Each number is 128 + 32 x the weight over its row's rms, rounded and kept within 0 to 255. Layers, rows and columns count from 0. Numbers have three digits each. The size before them is the row's rms in percent of the matrix's.

# o: layer 3 attention output (transposed), 64x64, rms 0.159, rows 20-63, columns 0-63
# v: layer 3 attention value, 64x64, rms 0.0769, rows 21-63, columns 0-63
# q: layer 3 attention query, 64x64, rms 0.0857, rows 32-63, columns 0-63
# k: layer 3 attention key, 64x64, rms 0.0804, rows 32-63, columns 0-63
# gate: layer 3 MLP gate, 192x64, rms 0.115, rows 0-16, columns 0-63
# up: layer 3 MLP up, 192x64, rms 0.11, rows 0-15, columns 0-63
# down: layer 3 MLP down (transposed), 192x64, rms 0.146, rows 0-15, columns 0-63
o20 116:129142117109119150132128099095190087163092215085209121130156107103141121104165125115168141168096113089162082100089127197105112119132111113104135143116109133161189161167137186175131133152118097
v21 097:123140146062079123147107145147132121136154144120066158191160138148131118128109119084197151131172071080177115166140106134129095147148129163155115182120210133199133086118117116164155088149138105
o21 088:130107129201184188116130057118113131130087107144134138092108144113106111136147146141060058149131183152123139088101138099142062109116133113137123107178061111065111132155098093156087152136108143
v22 104:078107146082179179153104176086157167188157156115100139103114197083154113094161154151164136090149152042126113139125130084117131131182115092082127154149133138145103096147079099128147160099119120
o22 105:154175153148127116117112112147135115148051218132157117124124079139149122182123114066121079153131104192194156075152115144084182117123081140137171127143127131146122124105151112181121081155155149
v23 101:096111111175123163186107100143113154096109102104116116093119091182137159117127172075084082093142091143154155147103103168131132085064135137134080108063104142163200092096163133150178133117168130
o23 085:122105145103127092095123133179146138166151153129128108154134162133124102170152061117193140169135196089162083097145193165130115140145159042100181133111152102079096138145071156109096122118109125
v24 066:131099130147111132066186120120148070110140116096130154104162107140153187159151180106136123053117152111155158171174099116170084131103102066146058102087121133124137133091104151096140134057152107
o24 082:146172153109151138162178163192119153138105077113161127076132152127175160102132078109168141174128175115099099130102151149092161081085060087130130138086142141148116138174152139092131110184182170
v25 092:190100130138126083101119084140077077060066139113111105111161121126169107200092138135152146099123073136123187101160139169140166092076177144087127109128109104120127152161115146152174168121118163
o25 084:118185080159121090149093130139122120146203079136155104159064131143102148067155123116106100127189148108119100173097114119120076140160158155174097135099123106119116153152106148163145133023115118
v26 092:084122172109192169147139093119133135152115054177075140111089175151130127172113132085126119136143068151082118057143134093087134119142143161120073142116105163148109085149083121123168193137151140
o26 097:138162162201122059138138160106142094139146183091160181188161136116154148133161131100115122117157115168203143117122160167152140154148200151128171092177144074130103162105096134151114133166122115
v27 068:093120132079151145139192137121079070118161134044161168138113170132136144156114103106099118149168152066151188117116103195147121162089132117156120121139140106077176126102151075111099149170101104
o27 082:116133096109101134111192092167153130134133218118114143132149105154116188097127126130145147126141172154118081156111125060144154133081074185103125151068114141114130153106133077194132109186132175
v28 110:141173119078177097126137100107147119152077163110114191122128158152181100101199103091185167129117105092122128091194119126120146110146101148110148130128113131144114102166093130179066062170090112
o28 105:122112116161097142146116140163118094153126124143124103108123110094134136103057116139062135141132115145113187167087099000122113146120144170141078117163101117114141135084117116133086111115169154
v29 094:190145133050123086112113114137101157181096139141090119100125143121127104089177107094190173134152124176136173088170131087155147170064189159135156164135138124152132133113165100134065101147128153
o29 110:096094058133129169128123120135127118096147062096144081140186113103144119122092163125121130109145123132089167172076124084097067101173090214136084099181092142139139104130121124125105119099072099
v30 091:131124141183138158151168176161153176115101107131086099149180037120129137108103136137159127186079154078121050115137126118183178102105129125141144129084158072162106134144131115121135146070136154
o30 088:087101107136135116158148130156163078178118110163140145177139194159116115135174066112122096138100100083180111116136168112129105115159120027178095104128129120124151116065106160125142083115114076
v31 099:090110131083125182145115174116110183146140097115129107083110190140104143141097118143080129145106096177070092146111089091143157117107131120193130142157067150134101139131054107109132198088149080
o31 097:156085131144113140057134142098149102079121222120119168113118136119112112104131120104197165112118194122148100120117118179107167143221155176083105149156157139140112137105133137164108093133096162
q32 112:110149137108122129149055081167132163088111101165106112160205128113149119124124226142085148096169138122125102145123135123108116123207159168146124110090157144160058137102133109117123192097127149
k32 105:092150162121131119118225090134190137126107108117125089140116158127144241176117141172109145147177121094181129144107148164155103138169170161131087116118112149094110145095120075132098152124124108
q33 143:090152191173219057103089126143162148163216123130161126129110119127127135159117165129154089101175121138177121110094121116152059096146158125116118109122109128120078128174082118152133145129108095
k33 109:082148187143157109101255132094177154143175134116175144121130158112113240173115113124147151154141142148155133148092131148134089136122118138109100117118125153118118130121148105124109098135121073
q34 112:095098093121132162137137144100090101122112133116136153098108106109110096102152034139145158159050166156049120162118123166096138113144075157083205138130113172134139159109140144126102101140115192
k34 099:127120118115142114139000145106065141107093117149112118136135127112150022142150129118144102102108113121093108115122122139126145109170111144113188093104138121170105147129093153149126164095133174
q35 131:152104066137107123126040121084096144056084101102080133110094081108128061143098109152139128142068135120076157154127088097056141152090137105107142167142167137130095137112123118103143146089108118
k35 105:136143124170161127150000114160137173128081139132098126154144120125155073163110173150133112105177099118140099121100099099118102091142169119096127080150162133124123117172112149158136176127117107
q36 092:106157115130142172112078067126118063124092195111140132146141125131154076131119092152128160152095127156097123130176121179089218136151141112072179114146138138115188148135083155128068116097150103
k36 102:166169157160149140157040102138107093121161186130130134187114136164156092156141161157125150087181080163167118076149100141155148133155162146064133097140154095153112122116100123166097149065136094
q37 107:204088098136044126113095120113111129114095112148078095126138069126087091083106161113111127134051123157133122132178114144083176141119100146145129170133133094162140137103174082115141074153183118
k37 104:144123118143126132165000099182080125155108117161104090197149076128093040118129190117102116093113104157149114145098114115154105110117128141161108105119150086149116127146133111119114158110139119
q38 102:083101088109080140133191088139094149091158086113142150137124169108094145164074131101113138112123137070028168191099100192088109128121144121112120161123112138140111087166138133073129116151152122
k38 100:142074031125087127111039093112088129112132113170133138125122131103125032109101102126124107125134132115060134185112084174081139124114124137087145104148110093111091128149086107131140150156130142
q39 103:096127120135123152141000102149071151088101121115101087108160090130130121071086112103125119127183140172142126120084128134143167083169070128176139103126139158140134148099116108113150156136179171
k39 114:093130159130137143160167132119134169130125134092104086104151170142161195128116125094114125126209093139228104096106195153188127095150137122145115077109111133089102122117113082119113188136151092
q40 120:144142121143083132092167134118121114121132130170159128088142083099141106050147072139152166151085095143125116163147140137115209131076090113155168092111119128101141122082171149186091051130180140
k40 105:145122068102113135116000144121114127120127144183127100137140100103149043101119132153147165089100124139137084122146148163100159095130092104155185091158113108117123124139145130178105096105153145
q41 086:131125104128078158136158086150140153128118075126202177090108144141115147138108102094133150124153172138079087089168120165149093141062158104122125115109108149132221144126163140132121073172086067
k41 088:162097072156101166116034123151100147121112100157116150126100140132108053096135102107166142103134190109072077121178100160117097095081124130172176127107121116182137171148104169116129101113107126
q42 134:127181179088097135146078140172131186146170125137165130173179150098143151122096185097108117102191143100115135100084127109178051102187166124120100139134098092144100116142143140190108137116113113
k42 112:088151198115092155127255156117172098154129131114117139129117180137108218153123109146122149153142137104165152124097153130180081121145136123122128148117103112134111136099142121144132098093093073
q43 130:133122208122146126165204188144165187196131117106099128153156134137090158145185149094108097131165150113151163080137132100157116126170121162117084107130141157117071119117116094083122089185132114
k43 114:099075147110130122095235172105153101175106119120118165153097107127077192150145067162111142161067161105105182157112115152142169142143101157160136144102140177116151136102126123079116097154125126
q44 109:087076136122134147097173131164153108143161114149141113122140083104111140066125084165175138157114125167060153154132127167129137137121027155158157152116135115208154135056169104117122087129134120
k44 105:109109077136130131107000143162108165107146110147085102159146091105133044123102123164133121130116108149098121097147124156111138110189092137126182162125119118165162099112163143105155138122138191
q45 113:153100095157098079047149075149086090089138145145109127118094087152129133111128074125094123146086123155093156076127133183099179105095168103137193110173128134099171157110150118083149075147123140
k45 098:180109124160133125080005091175056123130127144202123112122104106125136061098115124108104129106143137153113125096127108155123127075116183141141168078169164138139113164140139138100154124125141151
q46 092:145166126141090170163057125147124151095146067077108128128146053095152135135070187072093130104168115125139162124155143094149176146160127093151090094120125101158087180156142142178160152118147144
k46 101:126175159142128151178255144112142126118136065094138154122104103146096199189106132123111125148168101123176107101089169132162145156139141138089083089133127112134122163129169124169127127117105107
q47 125:132141194117130138168162119158158111108146102149160132136152128121201167139118181129125142123201080135177102077113146118182144098151149139105064076122084173151074160174103152152128140128146076
k47 109:098104139117099145133255153123164097086136120127141144115120121109133206155122098155105151178128131137126137102134138149127155154083093138101108133130095163125114171113113125129097085119108098
q48 127:088179143130193175154175141161169139201105104098143110119143121152145175143131159140154127129144075111189129064139169146168118094163128144145076118129113122157175146132058118143137187135163099
k48 110:098146122110121161102255120106133103129105104078122110083103106122118183140123093106118124166079098124126156099176138135153142135090122103146094178107102141137174139093098127127111114137159127
q49 096:135089067112083115132057110155136100060180153147115161157124093096157156136036154098142163142133100126072161141171104104126160132156104132129127103134049137150134102084173157120115101122128146
k49 094:145122151134118083177001121181094101065168142157125165129139107139146109147086162121147099136173092137146115138138134113163147076148133146095097080118105123146072109150088161121150150074125132
q50 104:101063127125104105120174121082116091150154119130140145132047117084092120125144102116188176158078145094095103159106102106119096168134128106088195159089167159091197106101132128108095140102094158
k50 105:138084095160106092130004099106089144158150129186109105143124113092141044085150153107153147093116153087096108111149074109115126135161113101153132118109159161145144095110114136148163147112128182
q51 101:107176138147203104141092154182098176136118079148118111161110184175154097166188120183114115104178078141158145071126162114130127130124092086126124078125122108111086092173108158106115119103161098
k51 099:100149165108132136126254146143136155115148103112160141113096155136140231165111098140116143141162119120197164109141190113116114155095104122126074141127118113109102114177101115109078116118123101
q52 099:165159186171164113151162145133105143140106146170100090102135190184153144150150153183160111142180104160182117115138138102183214128142100160125122111131116149167099101063125159186121144140143114
k52 096:134125162113140114142255150127140151132103138132123118079163173115156197144122135139149163191127124155147166150099132126157149185082082118148118141131100134160181100066109130102082126138127122
q53 108:070141119142143079118062150122101175154222134139128118119151158130124061110143151167121126106141152140079140130128124072174076137134110162143161083141110081137092159205120158142140115133187130
k53 108:104153156107127118157202160104141194133191145100111108137139161089117185179096142157105116130169137130175132127107184102168053145155125167114106096148092096095067144181118123151108155120131091
q54 100:169154108186117148142057130149127163130101075151042101170134124105144111163083129058131106096135115139133142142131177087107191107130080108160097119146159139100075118118186078110138105119136154
k54 102:130172175175161116139189166172160127152082093122108119136114153154109161221112119076115109144174128111210140116113210116181149112126137141132088139156156116103098092145141082143122129132134114
q55 116:139148179162115135153231156096128150069129092112135117093184113170089203133111074136134145145123141115189131164151159119152155118139111109126131123069102115124116151138167108126085079079160097
k55 129:135102081153100123139138140064091134086112122159129132119133104150100131074148040143172179150051162116047107184162119132079165123115083123137167135092125166158162130150143128111107094116138122
q56 104:090103153082114136139122161141163170104176108101110137151137115060156160152067197081122122090196125054123122117102145130131061105135167086121100154097117149145122084143113147121146179083136103
k56 110:076082176131118128128240152135194112127155095100132149123158117120115201109112097109120136127121130061112132118106162163140117175108172117109103161074083146101141102104086155121163102097140093
q57 110:142106057182078147118116135118141098121131131161084111118125128109143076106142084127155174106098123104088130151066116186129172121098108084164161154160137143163159122032131141126114054085134120
k57 103:153126088161099125150000136154111144104132116151128089146128131089173016110125118124112091080153118122119126117110155150146121079142142094112130143172159113147146089111086138135117113098143116
q58 107:174145148141146106115143185175143135172123110120167160088127098133169160157103166113087072108152147139169151096137190069134156108084147111105140061147160097084127119097094182181121164162140169
k58 100:085120161108110112138254181147146114167121081088167143078133121127120217146131113103084162120109173136113170108155175130137160143088102147139136123124159096098126090117139179150120111133133132
q59 112:164168186169141100173095136161091151152106134165097125187146164190127082083170144128134113102173089185176136084156156118164191121177135166125134114122123142142080153098093127176130141146131110
k59 110:146155193136113095152255128148174146146099121099136142134120138159110210121125136127107159124185106131197133103094185136145131148144110136129070122134119136128119145117152093152077106144100121
q60 099:141068118122092136121030102117087189104102148174111142105123155135175083081118081111151144098110185123107135131171104096072124147154142139143095137101080094157139108148174107161096081095109106
k60 108:168138180114138126186034126155129172129130133120129136136088150160207098137110150169127100091155138131188103109164151154161065110178161155131096121084139116109083124170136132162154109095124080
q61 106:107143119140194147188053116161142092156151117163139127118145140139078106168145184129075141106115116117080129111097178117117066134189175149104152125152111137147160089204090145156120118162149094
k61 111:097160178151170151170216147148149096169175106115156140111132159156114201174135172125081143120161099109137127139110197142186099137120177144135077161113106145154125170145093114149093147115137096
q62 116:122135183090139138147228125165102207157170123104098161119104186150114225172093133130130167145147131154156157124129163075132114138125131134131088133137130138110105080088136099093128143135162108
k62 134:129075093116113140092210149136130129170140096127095152120125137116103161108133050136171205176073140134061151151163108127070155176111114128154146149120121133137162090101102105077158107131127172
q63 113:099159173150132154161077094158131077133145110138194138123178122098162134141116180153066081117201109056155103093095136136131116115115194124126135093119121124169172117137097175142170165150102127
k63 117:071150153138123156130255109123139100127159133078172155115163153132129214153115159173080119142163125119181092114092115134162114161098150144101112150119141094125128145082121136148088122145098111
v32 105:097116143136117121121091151098140098133169110128195059124132108116155117182054140144063158102131156061149116137076126134174076118132125088101146092112147116163153181105089176125099185146156144
o32 115:151123140121144180125135131137105151104092153107083140124130163149148152107170088065176111134140132153150137097196163129106211167148119209060149172157158105114094091126185096120146115123144094
v33 124:139149115133157143114127145106134134153113215127129082108124187151160098075209125182127106111087124197119117106136122152114150113152167121105157149193142149147087169105160158116047116144105164
o33 113:110084104103076143101111129090125159109130219097127171112113099091130168181070176138099153152144084091149114151140085146144109177090186165112132197090127119113148129152138109113160146143110076
v34 100:129130073080143152121134135126069219132093111147093175119073141168114114157119099112143091157133129126096190121085141158058126152123160142173183146124143131106103050174116113140166139105121146
o34 082:118145159171132075100120147128180074113153111132151131090187103114126121109131131149154239126117160101160071139141114125187132134117102125073133101137072079092133207097163110137113113145118128
v35 094:190141153156116186104115069144197096096154100110121095134149059128143119139085079120118117153134103098171111105118120116198107118082132186161077107115083116104164107095122130151185132102150160
o35 094:136111146121153119185141202123105148188106137143121230146118142134099126110149142150133165108107166153110163137138129163066128127199134092059115124134177136136082106171133148110095112135087074
v36 105:153141146129164141129134112117066163195107131163104115109158128168137117107072123190107172163109081167134132168197120097120163095082132176129118112098100108134124120190126129119106107033168115
o36 091:152081132144135152110130164097181132091137093132135174145124130099128142124148147096154093124132185089116080121109137183063093114145204041101146149141125127177153109068108123127148163165071098
v37 116:133112116168106142158142097085136093131129172153168070104131111110172113092126120185099096108117089124158149072089110117166201073077107136088164077109158156114138160080156118094088156141187123
o37 115:154121126084152161135118131145129183097112125122116147161148117094109150178132110060150169116107158162124118132178128137108065210175136160107109201124158078121109057143082162137108167112091157
v38 096:147127102187109105103101151147108187103077171158059083125115129195176130085152148144121130133128062151155178135119167085111188170134154158118168110107155112136127152105178103139156147088087123
o38 117:117168136092128164130141101136172114132142193123186166080147123084127133151147154155138140144132142131112115121155095137142088170083143147078095140114158161109181121134119141131144131255164141
v39 106:113113114123146099115125145134077168157150098155107081070121209158087123148176105139146144132063143193156161109116122122100134078132144148090135160104097155102064092147094079092136130184080139
o39 100:091150132129116179100126099136164094066139123084135158168103104110141131162095160087155158113165152088133122120109149143129139180155159070190147138173133078149175148128190190167122114061153103
v40 100:170152135166122127120114123110109076190112153098162151102170118196130124145167121179068141147073129181175199155152161077163120150143158169104110142099132138094166156119147159149100075132116096
o40 094:118100127082149151122126115163135159101154177162097143116078146094133147116121131179198101119140095050087057114102132150085087096111113036189106121110148146156130124125158120105132167110165127
v41 092:166090152156190097092160173134155105191082137166114072113157128132129125095159218155132126121127114179126138094136092117117161101123153139142131114121079149138111142105033131110084171118168150
o41 102:166125099120100171112124077125114144101182056130125143114122130126137139134127109104098094082170121094096165150157159200161116185147172122169113130150124115181106107145159177152189120091044138
v42 103:153109112202098152107136114148113132089114135101181108094158021151165137142131085116138114153116132151131134120133117168118174137068128112150114090160162130148137187074199138110080109178152153
o42 117:115136133085135123140126156143130158154119255142103128131125177135115133097140165135122179112110143180151101128117115122103118117161101234053140149107126099109145075179123134132125147161108156
v43 110:074115128160120124142101149091104095139126088143184135137142122126122172177205112091105081116131166153103147116140108084075051072166116076151102122080127077117118118086138111075116119097138079
o43 104:178189145077131065192138165182157158100122220104130122135140143119140103119101113132161110119123093103119096171091169103147187119078105187188140135120130129173158147121090121125138122108125149
v44 105:083192113097135149091130129123164175129182096060109136126110181097137078172140062124097137098150117138099163089058129146110090167138128197143159159130165100126158092128128106142151101081114106
o44 099:146091112146117075167127125150122084115104096189134119147193100147157129099113142101155167160118185091201126139146084114117150087095163046135104102063097107095105166115154173118115144135164138
v45 111:147102113146146082147132127131114129074049079123091115122138111167129110179032169121084166109110133116146132135194158113100188140103161125155112146112147082064106098137152137129166114071136116
o45 094:109146141131135183117125125133159139199157086132153165140152140113144153094182103107180091137137143086132106130076084174147105139101121211113139097192071178192137129172105161131093151147116119
v46 105:116113113141184095140160160121083182083119103169083095129109093145148147111040162123112146137084172149103163144131129084071176126155130100172095145109135118104073084135134087141124168080091160
o46 108:115146125164107146112113077061156120143155132101199097155164135104134106113186098118151139143182080125102088152131124220158089136117131115095152122168112108184169141141168146137146103075138063
v47 116:145150109137082137154138115137151111150133132128157128083120087119105154079143110169131066152176110207179087129166075135136157088115120179092156071132073137170122166126117169149101114182075163
o47 112:107083101119154111094123140155138127120143117124062124157192152128104123144114142077124191099095157062109167107096128126147096162108153092232138180122116109094130097169111108085160077092121129
v48 114:140110099070050198128128118163179122146143101125145121151170154111196141096118128109148192131140116066087067121093140125167116113108070142108143111132116157190125177142110150127110120165155086
o48 092:165173156167145108161134132136057116118126092113113160122121096140090139137150153110106057142108197148126198121166122145070135154095142126119148163101125113072091099089136070122117127127145222
v49 100:101120119079052196121114132081185146131106102119154205091118165127110179121075112104111102196148151121125141124157122150101122096141121184169173133095079125086119143123144134093166130108144079
o49 097:163151113178178062118138173149134091137104104178092105174129104117116106121163137171151151124133151036158104129087128141161110177080146199174146119144120084132097142109097149142118177085155131
v50 107:106133136130158159077119137093134111087126165096100111145129177106147127203091149085108103080168120079085139076135101132099079135191149130146152143122151185118129171143067178166124120095193133
o50 116:148137144138094146131131116093111148159140020155130138123145106113133122097143117143099088127122151087155108160143139197198149147098068237115119144130111134117100131100107136108165158140070090
v51 097:117114107114138120068152130099184126089067102102160108174157103061167105134096139059123140098107080065082088170101137107146078157139119129127108114184124096154162127154092130148103128124189107
o51 086:148121177147137165211118117122097165167156093153121073083146130152116124134149118133103093139105152140150182119149143145131160145110162154000144152110115167142115088140159146096132140141063138
v52 102:137118105108187145137107079138131174156083148146110147125096182124133087138192112099183064099133099177142176113170172124089113130125119131113123106167172119097108080113144041092131151168098108
o52 101:131119140137100146153137171121138088112138209112163097100152100123090130121081145180073174148143130160124117168074103111123137128141107139096145122062080125152176114116098210143083113111130210
v53 101:132144122179171164109151171072151087098106133080162125157155094203138116206198123094097106116119099126151118080134146110110130147119128092138130119138154143130179178056132169130116160177102125
o53 110:121098172087108071122118099158091150158152231184117147159125143094136153086077146149137134086152153152104169168111101135118118124135095221106113090135139080164125145165144118136127169115148157
v54 112:069100136193166158082149140108138127157190122145136139153155151119089129127197093124132114076133110087107146170032133092085089119148159116077138093141149143122102097095125077111129128134174160
o54 114:143142123097140125187124106184133140151117118168130137124153095135171118131068128148125094151093076145153128077205161101122156154206072053092108157114112092153162133123174162148142161161114096
v55 092:105108145154180087135154138146091164181219089122142087146111160124083100158176106146078132123122159164079171111129123107091099094163106154174134095120072154150152099142071167091145128136132163
o55 099:153157118134095142108119154120175114110129123129149082164094131114114129102098123026207117097156161086138086149135115117122174125165138039113115140139127122131099174129138078176118128062093084
v56 107:178197118096101155120120090155130143103137145080177133141169130121131077192172137108114122167117103181110183070141169130092150122121104175136141127177110141131171116120128177176128083184079149
o56 110:106098156146109158122127170132141148164133156135115095130065133123076144081116171117139162112098225059123124184070110116153121128129129058068153101122140145103088165126156085115114120092140172
v57 097:123151133198123132137108110121112092066056127078089165122150051155080127163079148097080128123149145135139131106125117129107124132106162141127140095085176092107197114073133178126106131064116106
o57 112:138087134104156149131136165124137154147124149189146164126122175097165132109149111130170155090145131122155111129121127097162127118097104255137113097146139128159117117167110102109153115246167138
v58 095:162071122170114117183133158138062113152102070114143162064169139129075126136126207134082123121113162170134165123153131123168092101146101084177128130072128163112131153089135147138152178154165116
o58 091:135200122104117098130128165154162116108177043126116129154084142116179124106126050110180107083118102097107072121119120150093133153172109181160149160160150160134078167136144140164103096159149154
v59 092:075127136162177124135105142080120100131135138176137137111132091118113118208065123134148088154139147122118149136040103114095142089155172100141169101084130089059126088127112156130176124149189164
o59 102:132090152114110177127134155176145153143107070149120156157117134173119124128151081114111191120117101126155092097159182149147160182104078216106093131116156124165154126124160091143120103061085070
v60 107:123115150071132136161122125079130073127103195083100085155132129100061123118118081174156150125099096087145139100118130125159130166147148185114118164114107094103210134178165134153097093177169105
o60 102:113097097178119160069137099173106165103126098177123171093056140146152153160117112104102096119128135164111126129146109157125124104074125076148105118080192150150105112145025154113100164100111143
v61 111:087096111168133084114111168100186077183192117092136161104114124110126097158214106118087160138126096121094137095070138109142108161165140126135059110183148150094113149142087153104086136109123147
o61 106:155201121123109189174126106182092167116097191143063154103140129135131154120102117144155158134131136148149147149173138108090139083076148119154159108097109109153134121121216125147142097109170052
v62 101:127146090079156167111110126084147103172129171106110102132159136090063138072193105093098120108156126079137077107126112104104076153147131110119092170068106108111147081121184090111123157104190107
o62 110:113138122173129074127139173157124146099140144153138190113105107152185120174106107215150118142131098156134174127120121133142148096111146105160162135126127149128120134126008146134157139198062118
v63 100:138132152105067104195143159151124144098133093110166110138117070085151128152041179084115127160106165161117120210128129106149121124167127105130070156104156086155182110117163111112128113136088166
o63 074:097132114136164150094120165178114134129188109089170059129104185173145099140206107100141082136120108165162133067181147157075136126069127162107184112099122139136123141157153121121137112111160087
gate0 082:101099107122128159168177168139152152142127114107151135130197101126134060085182209102107125153093133135076093125143122095171109168119119146116158152137138149151199104102204145121101072135143103
up0 091:145102109097144184120061140137122109091105138074148137127124155099099166180132081107143108170172128125193100076106135169095089158114159113081116134146160145115140144103051145096095165156129200
down0 093:108141130143116078133194126159119129190170103170121130154171086139130074102121194168074127124115087122071138135116107147174128074137114159164124116115082138146077091105185139131146082104123063
gate1 108:128151045089114083118089139144134124068099155094141115134112126127125156153187115144144155135096144195129124033097137176119091146078127123162099141117174096067117128087131119115110184139158101
up1 114:149146099121125129139152121070118096093161173110155081056111035133105076154102161095126156160145135122185149070113083171109139142076117113143115131138106091079157146106150116188095154148122125
down1 106:115145166096147141120103102156146153116130075146116125171156185123105148094119124143088095120099116118089157207147150105091143113156104117091135121115081174170119150147067120136192054051109086
gate2 089:140178185083107139115104127077147135181136149076153180126097158101107090134090101083152080109101110164175115155136156113088099126100135070131131135073134103172216146156158148131094147141113164
up2 089:171101084131137125183149122146142146100157108091066111123111141115108156096098101108145109103115043154099095152109093134130169086109131162105118082123171089116120197166133060168120060157138162
down2 096:153115098179068129091092154155140169121068130145151126137149064132133193129122155151095131170138184088114142076119123162187134131146141119137133159181140165099073111068156141109188171128099113
gate3 101:173107156088157150103131147158173143049100097158081140106103078132133143139180134076094119160157097135101144160092124123164061117167085077143143092167168143120162156108164119141101144068107167
up3 102:052142097160174125107157164072119112169169152154153117139171139147148076160111125146119071102064102148099095119152128095123169072150118092175077131152084150106138117128079177094123087131118095
down3 102:217145118167182124112152132190161134103073086127086097143108118144107159116186090109120136097116166064147157156126122152142096152150083149121179109130134101148182124155164085131108189106103099
gate4 098:168122122124184126165167089083108133168096181146172105127132164107135110104115125133124077115132072107124167152110123138101062161138106170197116140205181127174109133103125091105159127077181141
up4 089:135103124127126144158093113127129166170175142137062150121112151195145178109164143137114167152131190189122092098145114133120102107120108152099159135022181076133110107180114163107113160164110121
down4 092:151112120160163129145118124128204110137184139110174210090124084152131106146145128122114101093171123102091035146121094136149143150124111137099151132135078122161121127070091050128103148146072126
gate5 104:077087111155107074114150104111091157188151109145147139153110130155169127120136097121108149131151096073129120123153160105096081090122078062100109111099084096199110105199109102096092187098143140
up5 118:179131146118109180172162114146133091137116141129164161115155102136118105176063143137144117118141172144080157164109110107138218109121110101162154085123152111094136177102078073191073142167091129
down5 121:123117177103124123133167128205122106201109142157153151171151138152203081160100118140107181114134144093087123090098127137116115146106135052193174096091132073148124126129117092134161093136090137
gate6 099:159146119110061139133129122138121167151180147129119154102120125146145153155141163104096138097105183092126168101107093139133063089136079141102236149127119066106089122087128113070066137129098123
up6 093:088133100168184094144127183106078128093121118127068099144102145147109130124178119192094139162126098114102112123094185137091120130133130084162054142077106190162113087168111171101159133124166102
down6 096:145107159095079137125180128158116120156129184179063163126153151146118118141080113126057103108134184103100152120171124153159128125191113096160162075114100069081114117131152193185127126127124136
gate7 098:092125134075093136123130155145075170112096064135177144126127098119046127181152165128155140088136095141188070120127155119065158122112097134101126120132139107182155084121141205142128135169104108
up7 100:128187139087108163077131148198146148135143074074233084137144129175146101120151114088125147143110066107147083166141155137075147107109091134135142130151129094134140088135161169139132168152137102
down7 097:099074110129111075184174084062125129083112161117071151132101074140206132105185131148115077122117181137152170107125096141182119110110154113114130078097129144123125144093105081146114132098099152
gate8 116:126107183132100085135083113121137099110081188119175173110081116143094135146167082118156079095150120120120178168120133103123088144088120191158109126095155096152101098102081075140180139152197121
up8 112:096096181102062081150069096103101128074086132134139149119096142128079135185133095087123123161171138099144134156136160113134151136140117202138147162172140140171084071095105072129144110172163135
down8 110:151130088106153113104102148053140164121132141131092119186134151067073146085112113093118163139115139137174163136092131152175112151139115068076122060174134160109140179147141175098070093112099136
gate9 093:132161126142125139123126139107146210135079160085151066132109098088115090156076170138140189128096126114118168155088089104136137165127094131128073120156058116068139123068116180124138160148123176
up9 100:125159081128157138147083091162144112128083082139121171167092124094149233069128130151044149118115140104114143124132106154133074082109143145145109117121101175102166158156149153142093142128162182
down9 097:103093187126081125110097156121135106159163132131139127145131119133065070160056193149144138131157141144116113179140115099131139189094113112136116184113167081155131074092106063130161111134094068
gate10 092:086119135127082150094092092144140120157167084142113076110123147167126166150199168052151118140124096135213069136127154151127126161174136139061149151098157150119144115202102131109139153124146125
up10 097:164120189137116158104112045115183077127122117134156096134084046178104124141179131178064106189131141066139132122143116142094190148132100145145119105103147145149158165143133109118099154124127111
down10 097:115105129092172163173095116148142126144071113107120155101072117155119139128176129148105134137122151082108211056153135175081155117102153166179103089125159106164107093068175103135111134113084090
gate11 090:090207136125095123118135071074126160128155180188121120099146189111150137105123134128114150099098154119187149185181168107119127112143176141145171144085109130088122078122123104079114115096190105
up11 088:160132159123158135165130103163188095132098139120171116109144100130146071132169091089166097114112121168105097050083127153130093138132148104085080153166133125160213144105115106161054091147117151
down11 084:202204126099123101085162139136176166151145154099096125158176094129132128157088152128114185114120117133117163152139163157137127107181182143157135159070165135189101098141147120082071095114147156
gate12 114:203101113067119173110139165162133148099157120138149144174129111105149161091163101094101080129182121085112054177130151103183105130100122131126115105123132106147104195171129083130094142058124141
up12 101:073092069130093124101161111139106094117123156130074129179117113133150113090187153140109076143141099135114109076117139130215122187161151151140089154093111118120222136139101099157103115142091148
down12 110:073110097141107116187076139082108127108130136112113182096140182101059108167145091123140115123118125157155205161068118167138115134200114146118098112146151143100144122143125110101189085131187111
gate13 089:102144138154132103146091125125140211116177154165138106094157133139056160109171112152119171127059113149097206111150105082099122101151131129105104168129097145085084106170118085161081116134145173
up13 098:123111162121153105117140119114114121168134073126153090157088152071127125053208146147169170122176168168107129142075144151089090188148142139105116061117144124093078141177119130090135129094098146
down13 095:124154095134136127136167110126110096104134154141081149176166128163097131170076116094085105124113082053163056121224121115135166104123099083158162159128114147149163112176117145141140117137192108
gate14 089:147121141107100136128109065163146147097130132129131157076082090143083135112201115124076131153125100135145158161087128077114119136095105164106103079130129155222131150072086145139068093121069135
up14 101:144137149200099140064147129144120137106104105082135103129086110166120133127103103121117175123191147149115089156048160204085150152168151150184130170148166095125109127164118109156125162134179168
down14 098:128122142037089106159118104111126099142132174168111187129149133065154143117135133106143104124077077110192127066190103051123111088089104124085109119114112098118136143126122142123128114096065114
gate15 100:157089116169192142075127113186116113169105127123085176122127110209125170135096104078142094112137137116160113129130135101109110091153082167146123124134051124140110066109115172095181100096159100
up15 117:153069090136074102076081122108174095132139123165102143149134164180097202150069170107148124135137081160199144094128105092129153122118094149117164103164119134152179143118117134136081141068154121
down15 118:140041123108131154104135108068152135144124156155118167157142136090146183071122082103146140059091119100229102113100132132125094115155090163126130097129138088143152147196139134135093163117153110
gate16 089:132150145127092081153087113129124193070154135102098151057109143085134138104175135118100078145078184182125134134171185108073116168119111149138089092142144159098150124118113140201104082142143125